Weights of a small transformer language model: a variant of Adam for these matrices, 3375 steps.
Each number is 50 + 10 x the weight over the matrix's rms, rounded and kept within 0 to 99. Layers, rows and columns count from 0.

# layer 5 MLP up, 768x192, rms 0.0981, rows 378-414, columns 64-127
57 35 58 58 51 52 49 36 51 37 48 50 50 47 54 37 62 54 74 52 51 47 56 57 61 46 46 42 42 48 39 43 42 62 44 51 48 43 23 63 50 34 49 43 58 55 35 44 54 36 57 38 58 53 54 23 39 66 41 54 44 42 45 49
40 50 70 64 38 47 57 51 63 57 71 48 48 39 38 30 66 47 49 51 38 49 47 49 44 44 51 49 57 43 53 51 38 43 57 39 41 49 54 39 68 55 37 55 51 59 38 48 64 54 47 60 55 37 54 44 45 53 50 57 48 67 50 57
65 39 49 32 40 59 50 58 29 49 59 64 35 63 45 34 46 78 70 51 29 38 45 56 45 51 43 57 53 68 45 54 47 50 50 59 53 41 47 38 62 42 45 61 63 54 36 43 36 60 38 67 67 41 65 48 34 32 53 49 31 60 46 48
47 38 45 55 54 58 51 45 60 40 57 48 60 46 59 52 40 46 46 57 61 52 38 61 27 45 60 50 58 57 57 37 52 52 59 59 48 53 71 48 60 35 50 46 38 51 48 63 39 62 59 59 47 44 54 44 26 64 59 42 48 41 60 51
57 53 57 61 64 39 63 35 46 53 62 64 49 49 50 56 51 59 52 47 44 38 52 51 24 57 72 33 40 51 45 51 52 51 50 39 45 46 52 67 76 44 34 49 66 50 72 50 49 48 40 41 54 60 57 45 47 53 51 64 61 47 65 37
35 51 41 57 44 55 42 64 50 46 47 67 55 55 53 41 54 32 42 54 49 47 41 58 28 56 40 40 51 56 61 37 54 43 49 51 48 30 61 43 60 58 44 55 44 44 50 48 48 68 57 67 65 43 49 57 32 41 49 46 43 59 56 60
50 50 44 49 54 60 54 57 54 41 45 34 48 46 43 46 32 51 32 46 56 54 55 70 22 41 50 53 40 59 51 58 41 66 73 57 50 39 61 54 58 58 60 41 33 65 35 47 28 43 53 47 40 48 48 52 51 46 68 39 39 66 42 42
63 63 67 56 35 61 68 40 60 52 48 65 54 45 46 29 46 53 48 51 40 41 51 34 60 44 46 64 35 59 27 63 58 57 44 54 56 55 51 51 60 40 46 54 63 40 51 40 58 56 36 30 49 43 66 48 38 40 52 54 49 58 61 51
34 32 45 44 54 49 44 60 53 47 49 41 58 57 47 70 53 56 44 48 33 63 34 61 39 50 42 44 59 45 38 50 44 49 48 48 40 49 47 65 65 50 51 30 37 63 43 47 42 64 61 59 49 39 57 47 43 54 47 35 59 51 44 39
58 45 58 49 47 59 50 41 50 55 57 57 55 61 50 45 52 71 41 50 52 41 43 53 69 41 19 54 33 45 48 27 48 44 44 40 37 50 66 59 58 51 51 57 54 61 64 43 63 47 34 52 51 56 52 67 49 54 62 39 48 55 41 46
66 47 35 54 68 47 52 43 29 60 44 56 44 65 41 51 29 46 61 49 36 51 64 40 57 43 59 39 65 47 48 65 54 50 48 34 58 63 50 36 64 61 50 46 47 50 46 51 46 53 63 51 43 56 49 34 43 24 43 46 48 52 49 63
52 67 67 46 28 67 52 38 39 45 51 51 42 58 36 36 36 77 59 48 45 33 53 39 49 49 51 39 57 54 43 52 54 61 42 42 59 45 50 48 74 48 56 49 34 26 51 46 28 59 53 23 30 61 43 50 28 50 41 52 55 72 67 52
73 51 57 51 63 39 43 48 62 61 55 56 44 60 41 42 38 36 58 61 40 54 51 46 47 32 34 39 53 67 51 39 62 53 54 57 54 39 48 35 51 54 42 73 55 61 57 62 61 78 55 40 44 64 43 43 36 56 52 58 60 51 50 64
54 40 60 63 53 65 52 49 43 54 61 49 51 54 42 27 46 59 74 52 55 52 50 69 51 39 45 48 34 49 79 50 53 61 71 65 38 45 60 62 60 43 38 55 72 51 48 38 37 42 39 42 58 59 48 53 33 69 62 57 58 53 32 49
43 48 59 41 58 38 52 49 73 62 59 42 51 56 63 55 54 50 59 47 55 56 38 64 65 65 53 63 51 46 42 39 56 55 43 52 60 17 50 48 44 42 52 69 52 59 54 53 56 55 45 56 71 53 64 48 59 39 56 61 74 54 63 58
43 46 49 56 52 47 58 51 68 59 48 58 40 60 31 38 60 35 49 41 47 63 45 43 41 51 34 47 43 34 56 30 42 35 51 51 35 48 50 25 61 61 53 52 39 36 43 56 41 56 52 42 49 54 53 33 47 37 49 34 45 51 51 46
46 47 63 42 47 53 50 65 77 62 48 44 52 66 56 67 48 61 47 50 63 39 55 48 48 46 64 35 65 33 45 38 55 57 49 34 30 53 58 37 29 56 52 52 50 48 45 56 58 35 53 48 48 48 41 35 42 44 49 35 43 59 44 49
56 49 49 36 35 64 42 42 44 27 60 61 34 51 40 51 40 54 48 39 57 66 66 47 39 48 41 68 51 58 45 63 49 35 45 40 38 50 44 59 57 48 47 50 36 49 37 52 28 58 47 48 51 64 37 33 53 55 41 58 48 39 47 51
51 64 61 63 67 61 52 55 46 46 57 26 41 28 53 60 43 44 34 47 46 67 44 33 36 53 42 59 61 48 56 50 49 64 36 55 28 54 52 55 53 50 55 42 36 40 43 40 50 57 47 64 43 45 45 54 52 58 58 70 63 34 50 50
55 62 65 46 64 34 49 59 48 46 54 51 58 57 41 40 44 59 47 51 66 52 45 40 29 46 50 59 48 55 59 53 59 56 47 54 65 55 47 26 58 56 45 69 48 54 45 46 50 45 70 54 39 71 45 40 34 39 39 67 47 46 62 48
42 48 44 53 46 30 40 56 58 50 50 38 51 43 46 50 33 44 54 39 59 16 54 56 42 38 35 44 54 41 63 58 53 54 44 40 55 56 46 61 39 46 49 29 27 60 34 49 65 45 70 62 40 44 50 56 69 58 43 39 55 42 37 40
50 49 54 44 51 29 47 44 51 71 62 56 73 57 56 71 47 57 28 58 67 39 52 44 64 51 47 31 46 75 65 58 34 55 54 60 56 41 41 55 61 55 48 54 52 53 37 48 47 57 69 41 39 55 48 41 65 54 51 58 39 53 35 36
46 72 50 50 42 40 31 45 55 45 38 52 53 50 61 46 62 46 47 48 51 39 50 59 56 70 39 59 41 49 61 48 54 50 48 34 57 59 48 57 45 52 36 66 70 43 60 43 43 56 61 50 41 52 44 48 50 53 44 50 44 58 44 71
58 46 42 51 59 45 49 62 54 58 58 64 71 60 42 48 58 44 48 56 48 49 52 61 43 71 57 42 42 55 55 52 71 23 50 38 45 50 52 61 64 56 44 54 46 44 40 44 43 52 63 47 50 46 46 51 58 51 50 30 59 63 31 63
38 44 42 49 49 44 40 35 52 36 54 73 35 62 35 76 58 39 41 47 48 38 61 48 48 37 59 66 33 49 48 65 48 41 44 52 42 55 42 25 54 52 64 50 52 37 27 58 43 60 45 35 61 44 55 47 71 39 58 77 34 40 59 46
43 49 56 54 29 57 61 53 37 36 57 43 53 32 50 50 56 43 51 53 70 47 47 56 66 43 59 71 56 65 46 53 43 56 59 77 61 51 64 48 35 49 67 44 37 57 42 43 49 50 53 53 51 42 40 54 47 44 42 27 73 60 41 58
44 42 46 40 67 53 65 54 52 34 49 50 40 43 47 56 52 50 49 47 66 41 54 35 47 55 49 76 60 54 58 58 58 54 46 69 52 47 41 51 48 43 43 74 45 61 61 28 51 54 53 54 34 56 63 51 48 55 58 59 50 48 49 61
43 33 60 44 55 49 43 57 51 53 69 45 59 30 46 35 48 59 74 48 54 46 39 50 46 35 49 49 59 50 53 42 56 65 69 61 28 47 45 47 64 50 53 36 36 59 45 61 45 55 43 46 66 40 40 56 63 45 46 69 55 43 68 43
52 52 52 26 51 53 57 36 66 25 67 64 39 46 47 54 70 46 45 48 46 59 69 58 37 41 45 45 45 48 63 47 40 53 48 28 54 56 58 41 39 62 41 53 59 58 72 51 44 62 40 55 53 38 43 47 47 50 67 49 56 63 44 59
50 35 61 64 51 49 60 50 43 52 44 55 41 60 45 43 63 51 39 42 44 43 36 46 39 63 52 44 39 35 68 54 50 65 70 57 53 45 61 53 51 53 34 55 42 50 47 67 42 51 46 44 26 69 56 56 51 59 48 56 74 58 62 62
53 33 33 44 50 57 22 46 56 52 46 59 28 55 52 61 39 49 55 72 37 53 40 48 49 48 65 38 38 50 53 53 57 47 29 55 42 45 53 59 34 37 58 40 44 45 73 47 51 60 61 57 44 39 45 49 68 47 32 51 51 54 46 54
42 62 49 54 52 46 47 64 52 54 49 52 43 44 32 46 67 45 56 49 49 43 58 55 53 59 50 49 40 47 55 39 54 46 39 69 46 57 44 76 58 41 36 46 52 60 65 50 53 42 50 47 43 58 69 54 53 43 55 56 54 62 47 44
55 67 59 57 62 54 38 45 34 74 41 43 43 70 43 71 53 50 48 60 58 55 45 55 57 30 32 53 44 39 41 38 68 48 54 58 47 50 49 61 56 27 56 52 63 36 48 57 37 58 50 54 62 48 50 45 50 42 55 54 58 51 54 49
33 59 75 67 67 41 53 70 55 31 33 50 44 49 40 50 38 62 51 62 52 64 66 57 72 50 53 65 38 36 34 50 46 63 51 58 57 44 42 53 62 58 51 69 45 61 43 41 61 48 50 64 35 45 37 43 61 54 33 56 30 72 65 61
64 61 31 37 36 30 56 52 51 47 70 35 47 53 41 43 50 56 40 60 44 54 55 46 49 64 51 54 72 47 50 41 40 24 57 44 47 25 52 47 42 58 51 52 67 50 47 46 52 58 53 70 48 44 61 42 47 64 45 45 39 64 39 41
49 44 32 44 30 42 60 55 65 64 46 62 58 42 55 44 51 46 49 45 57 69 60 39 46 70 55 43 42 65 56 60 58 65 60 65 57 68 57 39 61 66 57 48 52 64 47 65 32 49 38 54 61 46 42 52 61 54 57 47 64 58 54 49
55 55 46 44 38 39 49 45 56 43 71 63 55 58 46 60 53 49 49 46 53 55 52 59 53 63 62 55 56 48 57 34 55 55 35 49 37 56 33 48 51 42 57 31 56 52 50 48 56 33 43 62 27 81 57 58 42 55 60 69 61 45 42 39
# layer 5 MLP down (transposed), 768x192, rms 0.0823, rows 378-413, columns 64-127
56 68 33 29 49 52 54 48 55 43 37 51 52 62 54 46 62 57 41 63 38 43 52 49 44 69 38 47 54 56 42 33 48 36 44 39 44 44 39 66 47 34 65 53 62 63 23 56 50 62 42 48 52 42 41 49 59 54 69 47 45 47 41 39
61 42 54 48 52 55 44 55 67 39 61 53 28 52 40 46 50 51 48 56 55 50 56 41 62 43 40 50 49 50 47 64 43 45 52 44 46 37 55 49 49 43 48 53 58 48 54 59 48 40 55 41 50 49 44 48 54 35 38 55 47 54 40 59
41 56 46 56 64 54 63 61 54 56 45 42 37 65 51 54 69 62 27 37 41 42 30 67 53 43 47 66 61 53 37 33 44 23 56 53 44 65 51 41 50 60 52 41 55 49 51 21 52 65 45 53 62 57 61 60 51 36 45 57 32 38 61 34
46 55 55 20 54 46 49 56 48 37 41 53 43 42 43 42 54 80 40 53 35 36 59 60 42 42 51 44 51 41 47 67 51 42 56 52 58 40 47 55 49 53 53 51 34 43 43 25 34 46 61 36 62 28 58 49 45 68 74 48 29 62 52 46
34 55 42 35 47 53 40 48 44 38 59 51 57 43 47 52 58 65 52 42 46 58 68 45 45 41 40 69 47 45 50 63 47 49 69 49 49 38 64 51 49 49 40 54 63 48 43 43 42 32 48 56 52 55 53 61 52 53 44 58 50 49 41 70
59 51 42 49 49 34 56 49 53 59 38 56 52 40 66 55 58 51 57 56 64 49 41 33 55 52 48 51 64 45 48 47 58 33 49 50 62 46 46 32 40 38 63 36 52 43 40 52 38 50 36 38 46 35 36 44 46 53 42 40 42 64 76 27
47 59 52 64 67 43 44 49 65 40 68 52 59 29 53 55 40 66 52 35 52 72 47 54 61 60 46 50 55 57 47 68 45 64 41 41 75 52 39 42 66 39 36 61 42 50 60 47 45 47 60 44 38 46 40 47 45 57 54 36 44 55 56 34
74 40 50 73 56 49 45 40 39 60 41 55 45 57 36 50 58 45 56 46 57 53 60 49 36 42 48 46 38 44 43 49 52 67 45 48 56 51 49 52 47 62 55 51 52 52 62 53 59 54 58 42 62 40 62 55 50 55 56 48 73 76 50 47
43 54 50 45 43 39 42 51 56 25 50 55 44 55 43 57 48 46 60 43 58 53 46 45 58 49 44 73 59 36 44 46 48 52 49 52 56 56 41 55 51 66 60 57 46 31 38 65 50 58 55 59 30 61 50 51 68 68 52 59 58 51 67 32
44 63 60 50 56 53 53 52 51 56 37 57 39 29 67 47 45 51 77 40 51 42 44 61 46 27 37 63 35 34 60 49 48 53 49 45 51 61 60 71 58 59 39 36 44 47 56 46 25 60 32 72 63 44 29 52 42 44 53 63 42 50 47 54
48 46 70 46 56 44 54 43 42 53 40 54 30 65 54 39 67 48 39 57 51 54 45 50 58 69 43 52 69 49 48 41 47 42 44 60 47 55 60 39 52 56 52 46 37 36 44 22 42 47 40 63 57 47 46 47 69 37 24 66 61 59 38 53
67 44 40 39 36 38 60 61 58 53 60 45 45 53 45 56 47 52 52 48 49 44 47 51 69 53 51 55 54 48 55 60 36 55 48 46 59 48 38 60 39 52 54 52 66 37 59 70 46 52 54 52 52 56 53 45 53 57 60 33 46 45 48 48
60 56 50 42 43 54 53 63 61 61 39 49 63 49 54 52 32 68 65 66 59 46 77 53 65 47 58 55 38 48 53 66 59 61 44 51 38 38 45 65 48 48 48 42 42 49 71 55 45 50 57 60 41 35 54 52 46 44 41 46 62 49 37 51
50 26 67 61 50 61 54 50 65 63 58 48 58 33 47 66 38 52 54 70 52 38 48 41 56 48 47 57 53 48 56 44 62 57 51 55 42 44 59 55 52 58 46 46 61 56 51 47 49 68 56 53 56 57 49 45 54 65 54 54 72 48 44 61
54 52 51 31 51 60 47 47 49 44 44 45 41 65 33 51 58 51 32 51 42 53 38 49 48 31 53 54 55 84 55 51 51 61 63 40 48 62 53 49 22 42 38 57 53 53 47 41 66 56 62 46 48 48 54 60 38 69 42 43 32 51 52 53
45 58 49 64 46 46 58 39 61 52 46 53 43 53 33 72 53 56 52 30 53 55 35 23 63 44 43 44 55 52 66 64 41 49 61 71 36 43 58 50 61 58 53 59 64 58 44 59 38 52 56 63 72 66 51 58 35 45 43 29 39 41 49 48
55 54 39 48 54 89 44 54 40 65 67 48 35 22 47 66 51 55 63 45 47 39 46 67 61 49 60 33 59 53 62 54 58 48 56 40 59 43 60 51 62 65 59 52 49 39 66 52 62 55 56 43 45 47 54 61 63 55 49 51 65 52 32 54
52 47 44 60 35 53 41 43 56 34 63 42 41 63 50 44 54 39 59 69 43 52 26 61 67 61 35 65 59 73 38 30 44 47 59 56 36 49 33 52 43 47 38 51 50 66 66 57 56 68 44 58 79 45 51 39 56 37 58 44 67 61 44 70
49 45 55 41 52 52 55 36 53 45 34 41 53 51 47 66 62 61 48 51 47 37 50 43 51 55 65 48 48 54 40 42 61 68 44 54 47 48 26 45 39 55 59 60 26 57 59 51 38 61 61 59 38 53 46 39 41 56 35 53 37 54 50 62
43 30 58 82 52 54 68 40 45 27 41 40 62 48 52 41 48 34 46 46 54 48 49 40 47 62 50 56 51 45 48 49 46 40 42 43 44 50 46 34 52 46 53 49 27 51 49 63 59 78 44 41 69 56 64 40 43 64 41 57 48 56 44 49
41 51 45 56 58 32 52 54 34 39 67 48 47 47 56 53 35 55 68 53 74 62 40 54 59 71 45 52 33 43 55 62 47 44 47 39 65 40 45 59 47 63 42 51 66 47 54 63 49 55 56 45 34 47 26 46 49 46 55 58 41 37 45 52
59 65 61 46 56 37 56 46 53 50 53 48 30 68 55 38 60 48 53 54 50 38 72 59 37 52 40 68 52 63 69 54 43 65 50 45 49 40 37 68 39 47 40 43 60 37 50 70 41 56 62 39 50 46 35 47 44 59 54 46 73 44 53 39
60 33 45 51 46 47 39 49 50 42 71 59 50 57 31 65 54 34 42 60 59 55 54 35 50 62 42 49 65 51 43 38 48 32 64 60 49 65 38 48 44 44 42 38 43 56 55 53 45 54 39 67 69 46 52 49 42 60 46 46 51 60 63 51
56 50 52 69 46 27 36 40 52 35 58 59 46 39 31 72 44 41 42 50 64 54 62 42 71 46 61 43 53 51 51 57 43 53 50 39 27 53 63 62 45 53 58 53 43 55 49 53 42 46 72 56 38 56 53 37 45 57 41 54 58 52 67 58
40 48 31 44 60 63 75 43 46 64 38 65 55 51 54 57 41 53 37 56 50 58 28 39 65 57 42 38 35 49 66 44 42 36 54 56 38 35 38 65 61 61 63 47 60 55 53 24 67 46 48 49 71 48 53 54 17 57 70 70 36 52 38 58
52 60 43 44 54 68 66 43 56 67 62 43 34 44 56 39 41 51 53 51 68 53 38 44 57 54 47 42 50 51 51 52 61 58 42 57 61 44 49 45 56 44 38 45 44 57 78 49 48 40 42 53 54 54 39 53 53 25 58 56 60 55 64 52
47 46 49 51 60 32 55 62 35 55 45 37 50 56 68 47 53 50 67 34 35 42 56 54 54 53 49 45 66 62 50 51 45 45 51 57 51 48 53 39 53 45 40 41 45 40 41 33 40 43 55 63 60 49 52 51 51 74 48 58 42 55 31 63
55 50 60 37 50 53 41 46 44 52 59 35 50 25 38 40 56 61 61 60 37 60 52 55 44 47 39 66 58 56 46 46 61 78 53 48 47 45 51 59 52 49 73 57 49 47 40 26 67 44 57 24 61 57 35 53 47 46 51 54 29 58 57 49
54 33 53 52 45 57 50 58 57 64 80 62 57 50 48 68 41 35 38 41 54 66 63 54 59 69 46 39 50 67 68 48 53 60 73 50 44 53 44 47 49 46 64 50 49 66 49 85 54 46 57 55 47 48 54 49 34 73 53 28 54 56 41 42
74 80 52 61 47 43 49 56 37 49 67 47 50 82 56 53 52 50 61 42 40 48 46 50 50 46 44 57 63 34 46 59 38 61 59 26 57 46 48 51 44 61 64 50 48 41 43 56 52 55 60 38 49 39 64 48 54 38 41 49 54 57 70 45
50 56 70 37 62 43 53 51 54 45 44 51 43 61 45 56 57 37 39 55 49 61 42 55 63 51 48 54 51 43 44 57 54 59 51 52 43 49 59 52 42 57 51 39 38 60 50 49 51 43 42 42 45 58 43 59 60 43 72 58 56 43 51 54
39 49 41 43 45 46 47 52 42 32 51 60 43 52 56 45 48 46 54 51 54 60 62 43 39 50 46 53 54 39 52 53 41 51 57 38 65 51 52 48 60 62 70 63 48 52 51 78 39 48 56 41 45 54 42 41 59 52 42 42 43 64 52 41
47 45 55 46 40 22 52 52 51 37 63 42 43 40 64 55 56 70 59 68 35 52 50 47 51 37 47 59 59 32 43 54 53 50 49 47 63 37 29 50 52 62 50 26 60 38 66 68 32 39 50 50 58 32 41 35 48 52 62 57 56 51 38 58
39 52 60 56 47 49 63 42 49 54 41 27 33 42 57 41 56 61 60 52 52 51 44 69 37 45 38 54 43 38 55 58 55 67 44 53 67 48 47 84 55 47 40 32 53 36 43 50 62 37 45 53 65 61 46 55 68 48 57 48 53 38 61 72
40 52 68 56 54 47 46 52 49 49 43 46 58 56 48 61 43 52 51 45 37 60 39 53 37 50 49 43 66 61 51 53 49 52 44 53 24 67 31 73 47 50 23 41 36 56 61 16 46 66 45 50 31 49 52 56 45 61 47 48 38 66 44 52
41 55 56 53 50 46 56 44 66 38 48 50 40 45 37 44 46 50 45 44 44 53 29 57 68 26 70 34 54 64 44 21 61 44 57 59 40 59 34 50 48 64 65 40 65 52 51 38 56 52 47 54 54 42 52 48 50 52 65 58 48 67 38 46
# layer 5 MLP gate, 768x192, rms 0.105, rows 379-414, columns 64-127
51 46 59 50 47 37 37 60 40 54 30 55 67 31 67 51 40 42 45 45 66 49 42 52 51 67 37 61 57 57 49 50 42 35 54 43 42 34 49 59 48 53 57 43 45 48 41 51 42 49 51 49 35 51 44 80 40 49 66 50 56 57 38 69
35 68 75 50 48 50 61 43 34 61 49 51 57 45 39 26 46 39 45 46 57 43 50 55 51 63 52 39 55 24 58 64 37 72 52 52 40 58 55 76 57 45 50 45 58 49 58 53 26 35 32 56 45 48 55 63 70 39 29 52 50 40 52 58
39 43 46 62 44 37 36 58 47 45 46 57 58 42 52 55 44 45 28 69 54 60 76 49 47 58 34 48 64 53 41 64 35 65 49 47 37 43 56 59 59 54 51 45 48 33 53 55 56 50 50 50 31 37 59 45 66 46 56 55 71 67 44 55
57 47 60 50 54 45 43 52 59 46 45 53 49 43 47 54 51 38 50 56 36 60 61 53 53 55 59 59 52 45 41 21 42 51 34 53 56 53 38 48 63 46 44 52 51 54 34 50 57 37 44 44 60 50 34 48 41 61 56 47 48 51 67 33
42 50 57 54 38 53 54 63 47 55 75 51 53 48 72 45 49 51 37 67 58 56 50 71 57 54 44 58 41 48 27 40 26 62 41 49 35 61 56 54 54 55 57 57 52 61 42 43 68 65 48 52 58 29 39 47 53 47 45 40 53 60 47 37
68 52 64 54 42 42 55 56 51 63 47 53 60 48 60 39 46 51 53 48 45 35 45 55 58 53 50 55 57 32 33 63 45 47 59 58 49 63 70 79 42 54 56 45 42 54 38 51 77 63 29 54 49 32 55 50 50 61 42 48 46 58 65 44
70 37 63 41 46 57 62 60 60 46 44 39 65 63 62 34 64 40 60 52 55 52 36 54 41 52 54 48 33 37 39 50 61 41 47 34 55 40 63 60 60 63 43 55 39 46 54 60 49 32 46 44 54 57 51 75 42 36 53 52 46 50 48 42
75 61 55 44 27 48 58 40 51 55 51 53 60 51 40 51 33 42 61 57 53 54 48 37 50 53 26 43 58 34 42 54 46 52 64 64 32 54 62 63 55 53 61 58 50 47 55 59 39 65 48 40 50 59 54 43 60 51 47 46 52 48 46 43
58 55 57 67 64 52 30 39 55 50 73 40 60 34 64 42 35 33 52 59 51 45 49 38 52 53 46 61 58 52 54 57 45 52 42 55 53 57 63 48 72 55 47 44 39 63 37 51 31 48 44 55 59 41 62 43 46 45 50 68 65 58 59 64
48 62 51 65 43 36 56 55 43 54 32 50 37 56 70 69 33 49 67 48 54 65 41 66 50 61 45 71 30 69 41 47 55 52 43 63 55 64 60 48 35 43 58 73 67 55 44 50 47 61 53 50 43 48 56 55 61 55 45 36 69 48 50 44
41 61 43 55 61 45 40 52 59 34 41 36 48 38 64 53 54 53 61 61 51 45 43 50 54 61 58 42 60 50 66 46 59 46 36 70 39 36 54 41 60 52 33 43 49 45 48 51 52 29 58 50 46 49 68 48 57 42 50 77 34 56 51 44
61 34 59 48 57 47 69 45 45 47 67 52 38 55 51 60 27 39 22 65 60 61 69 48 58 51 43 37 32 42 51 51 39 32 52 45 52 47 52 46 36 66 52 57 49 54 33 44 36 51 75 51 56 43 41 49 55 53 26 53 53 46 49 60
58 38 42 49 46 45 65 39 47 54 34 54 46 37 44 45 54 43 41 52 48 60 36 49 42 28 45 41 49 49 41 61 28 50 46 46 50 49 48 55 51 45 59 67 51 46 52 64 37 56 56 61 40 60 38 63 54 36 41 52 57 41 57 44
40 39 48 54 60 52 49 48 46 54 53 41 58 47 41 47 58 44 45 53 37 72 52 44 49 55 46 44 37 54 48 40 48 31 57 44 57 67 53 46 57 35 42 47 67 56 60 43 49 38 39 57 29 44 40 66 40 46 46 45 38 54 48 60
37 58 35 64 61 52 73 29 49 53 53 44 60 65 54 59 51 52 52 59 64 48 60 69 49 62 48 55 52 46 38 53 24 60 58 55 23 42 65 71 50 33 58 51 49 37 47 39 63 65 60 58 49 60 47 51 45 62 49 47 37 46 45 54
56 48 47 41 54 68 50 53 60 64 63 58 52 34 68 58 61 36 46 51 40 42 49 41 33 59 52 53 35 49 29 42 31 47 50 50 50 59 55 44 53 52 55 54 43 52 77 50 59 63 59 56 33 43 46 51 53 59 67 56 45 48 37 47
38 31 62 75 60 58 58 47 33 48 52 35 48 56 60 36 66 63 43 42 68 68 70 39 48 48 38 54 60 39 37 62 58 53 56 37 53 44 44 63 53 60 40 57 32 48 36 50 29 48 49 54 30 27 50 48 78 44 46 27 62 56 54 68
52 32 48 60 38 44 32 54 40 44 43 28 55 42 44 57 49 45 49 58 68 47 40 37 35 60 42 38 48 55 47 42 46 60 50 58 22 40 42 55 61 63 42 45 52 37 46 63 61 54 48 41 41 46 56 46 65 58 37 43 46 40 56 37
66 44 51 55 61 50 44 69 49 58 39 48 57 54 48 47 52 57 52 53 38 63 61 45 68 59 24 55 37 38 51 70 33 47 59 55 55 46 50 51 55 61 31 28 40 62 47 52 45 55 45 55 29 47 50 46 43 48 57 50 32 61 34 76
56 32 54 49 61 70 56 59 49 53 51 38 62 67 36 49 58 59 40 43 49 58 40 51 45 63 37 61 34 47 43 57 55 52 32 53 51 37 57 73 67 36 47 45 55 24 58 62 51 57 52 51 51 65 71 46 59 25 54 55 53 48 62 59
83 54 60 40 48 52 44 43 49 57 42 46 40 47 63 45 44 46 60 76 58 51 63 58 41 48 49 39 46 50 49 49 62 50 45 51 33 58 47 63 55 50 49 40 56 47 28 52 61 35 43 33 57 39 40 42 53 39 53 43 59 46 52 47
66 47 59 57 63 41 45 59 44 55 52 43 49 50 32 40 48 41 34 66 59 58 48 71 60 60 40 53 41 52 45 55 47 37 45 60 45 51 48 56 50 61 59 47 58 39 39 49 65 56 34 38 44 43 45 42 52 44 52 46 39 54 59 63
51 52 48 43 59 44 58 34 48 53 48 45 36 79 64 52 49 66 35 54 44 46 46 52 47 48 57 62 45 39 42 47 44 56 59 57 62 51 63 38 51 49 52 45 57 41 56 52 46 60 54 53 70 54 41 58 54 48 69 42 46 51 57 43
57 53 58 68 50 58 43 37 46 47 51 48 56 59 48 50 64 50 35 43 44 48 52 38 41 50 50 37 46 46 53 48 56 42 37 28 55 46 42 56 57 67 50 42 44 39 42 73 41 63 34 53 41 27 54 52 61 48 52 47 28 56 57 53
45 54 44 54 23 47 58 48 55 40 50 49 61 51 54 46 68 42 59 59 50 44 66 58 58 56 44 60 55 38 49 49 54 59 50 48 42 53 51 49 48 48 48 51 56 34 64 54 60 62 42 67 46 49 54 55 36 58 50 39 45 38 54 52
57 50 55 39 36 57 36 50 57 66 55 46 51 71 50 51 57 48 48 62 46 57 54 58 48 66 48 58 55 46 53 44 36 39 53 40 47 58 47 54 63 51 53 64 44 52 40 40 29 53 56 36 41 50 56 46 53 58 53 69 59 47 50 57
53 55 49 72 37 62 46 48 63 69 68 40 65 44 43 47 66 57 53 56 60 32 60 50 52 38 48 51 47 54 43 47 61 51 51 54 34 48 54 65 47 50 53 68 68 47 61 50 45 40 44 38 30 47 65 53 50 41 43 53 56 32 46 67
63 54 46 61 44 46 42 59 50 52 59 45 40 58 54 31 27 44 55 55 68 33 48 57 53 48 66 57 49 42 41 55 60 27 38 53 65 62 54 46 55 33 54 26 52 50 47 56 38 55 58 66 30 56 72 53 53 30 52 41 61 50 37 63
57 56 60 60 52 44 73 60 50 41 60 45 41 49 38 46 56 54 60 54 59 60 49 63 68 66 34 55 47 60 49 57 35 28 41 51 34 42 61 53 43 48 47 38 53 57 26 53 46 61 61 59 36 53 55 38 53 44 43 54 38 50 42 45
45 56 39 56 63 38 58 47 59 57 38 48 58 67 61 52 53 69 52 38 38 44 64 45 61 52 48 58 55 44 55 54 51 38 49 56 50 64 55 41 61 56 49 44 60 46 58 50 38 34 57 51 51 49 53 48 53 49 35 35 60 42 52 55
44 51 47 48 45 37 39 51 57 52 45 47 57 50 57 43 64 59 56 50 37 43 56 32 49 33 39 65 48 43 39 56 61 53 43 50 71 45 50 48 57 54 59 51 51 45 46 54 41 64 68 51 40 55 47 33 57 56 66 56 56 45 50 55
51 39 55 45 45 46 68 63 57 52 51 59 51 57 49 42 50 57 38 68 49 37 45 38 40 52 43 47 49 37 33 52 42 57 59 33 62 29 40 48 66 44 47 46 54 61 33 57 44 50 52 67 44 53 38 38 33 47 33 41 38 67 38 59
54 47 58 44 40 49 39 57 44 39 45 35 61 40 45 45 48 48 55 33 44 45 56 43 39 34 55 50 37 45 54 58 36 49 48 44 33 37 69 61 47 39 33 29 48 55 55 46 48 42 49 52 42 44 70 59 52 49 59 53 50 39 33 33
54 53 51 51 47 49 46 46 45 60 52 21 55 57 44 45 40 49 46 66 52 38 71 46 53 44 52 50 54 37 40 75 57 51 46 62 41 54 39 50 37 31 39 47 61 64 63 35 32 45 61 46 61 65 46 58 52 45 51 55 55 63 33 61
29 55 42 58 52 49 50 54 32 57 65 30 52 57 61 50 45 41 37 60 38 35 61 64 61 47 48 50 68 46 28 30 37 50 39 38 46 65 66 70 62 49 48 56 60 45 59 28 43 59 46 70 47 49 55 44 53 27 49 43 49 58 57 33
72 60 58 61 56 53 52 80 47 63 50 46 50 42 57 45 39 41 47 49 43 57 41 47 57 54 55 43 43 54 32 60 45 58 42 53 56 39 38 48 54 57 40 52 43 42 42 37 63 57 49 34 47 53 52 51 52 48 64 49 41 46 63 42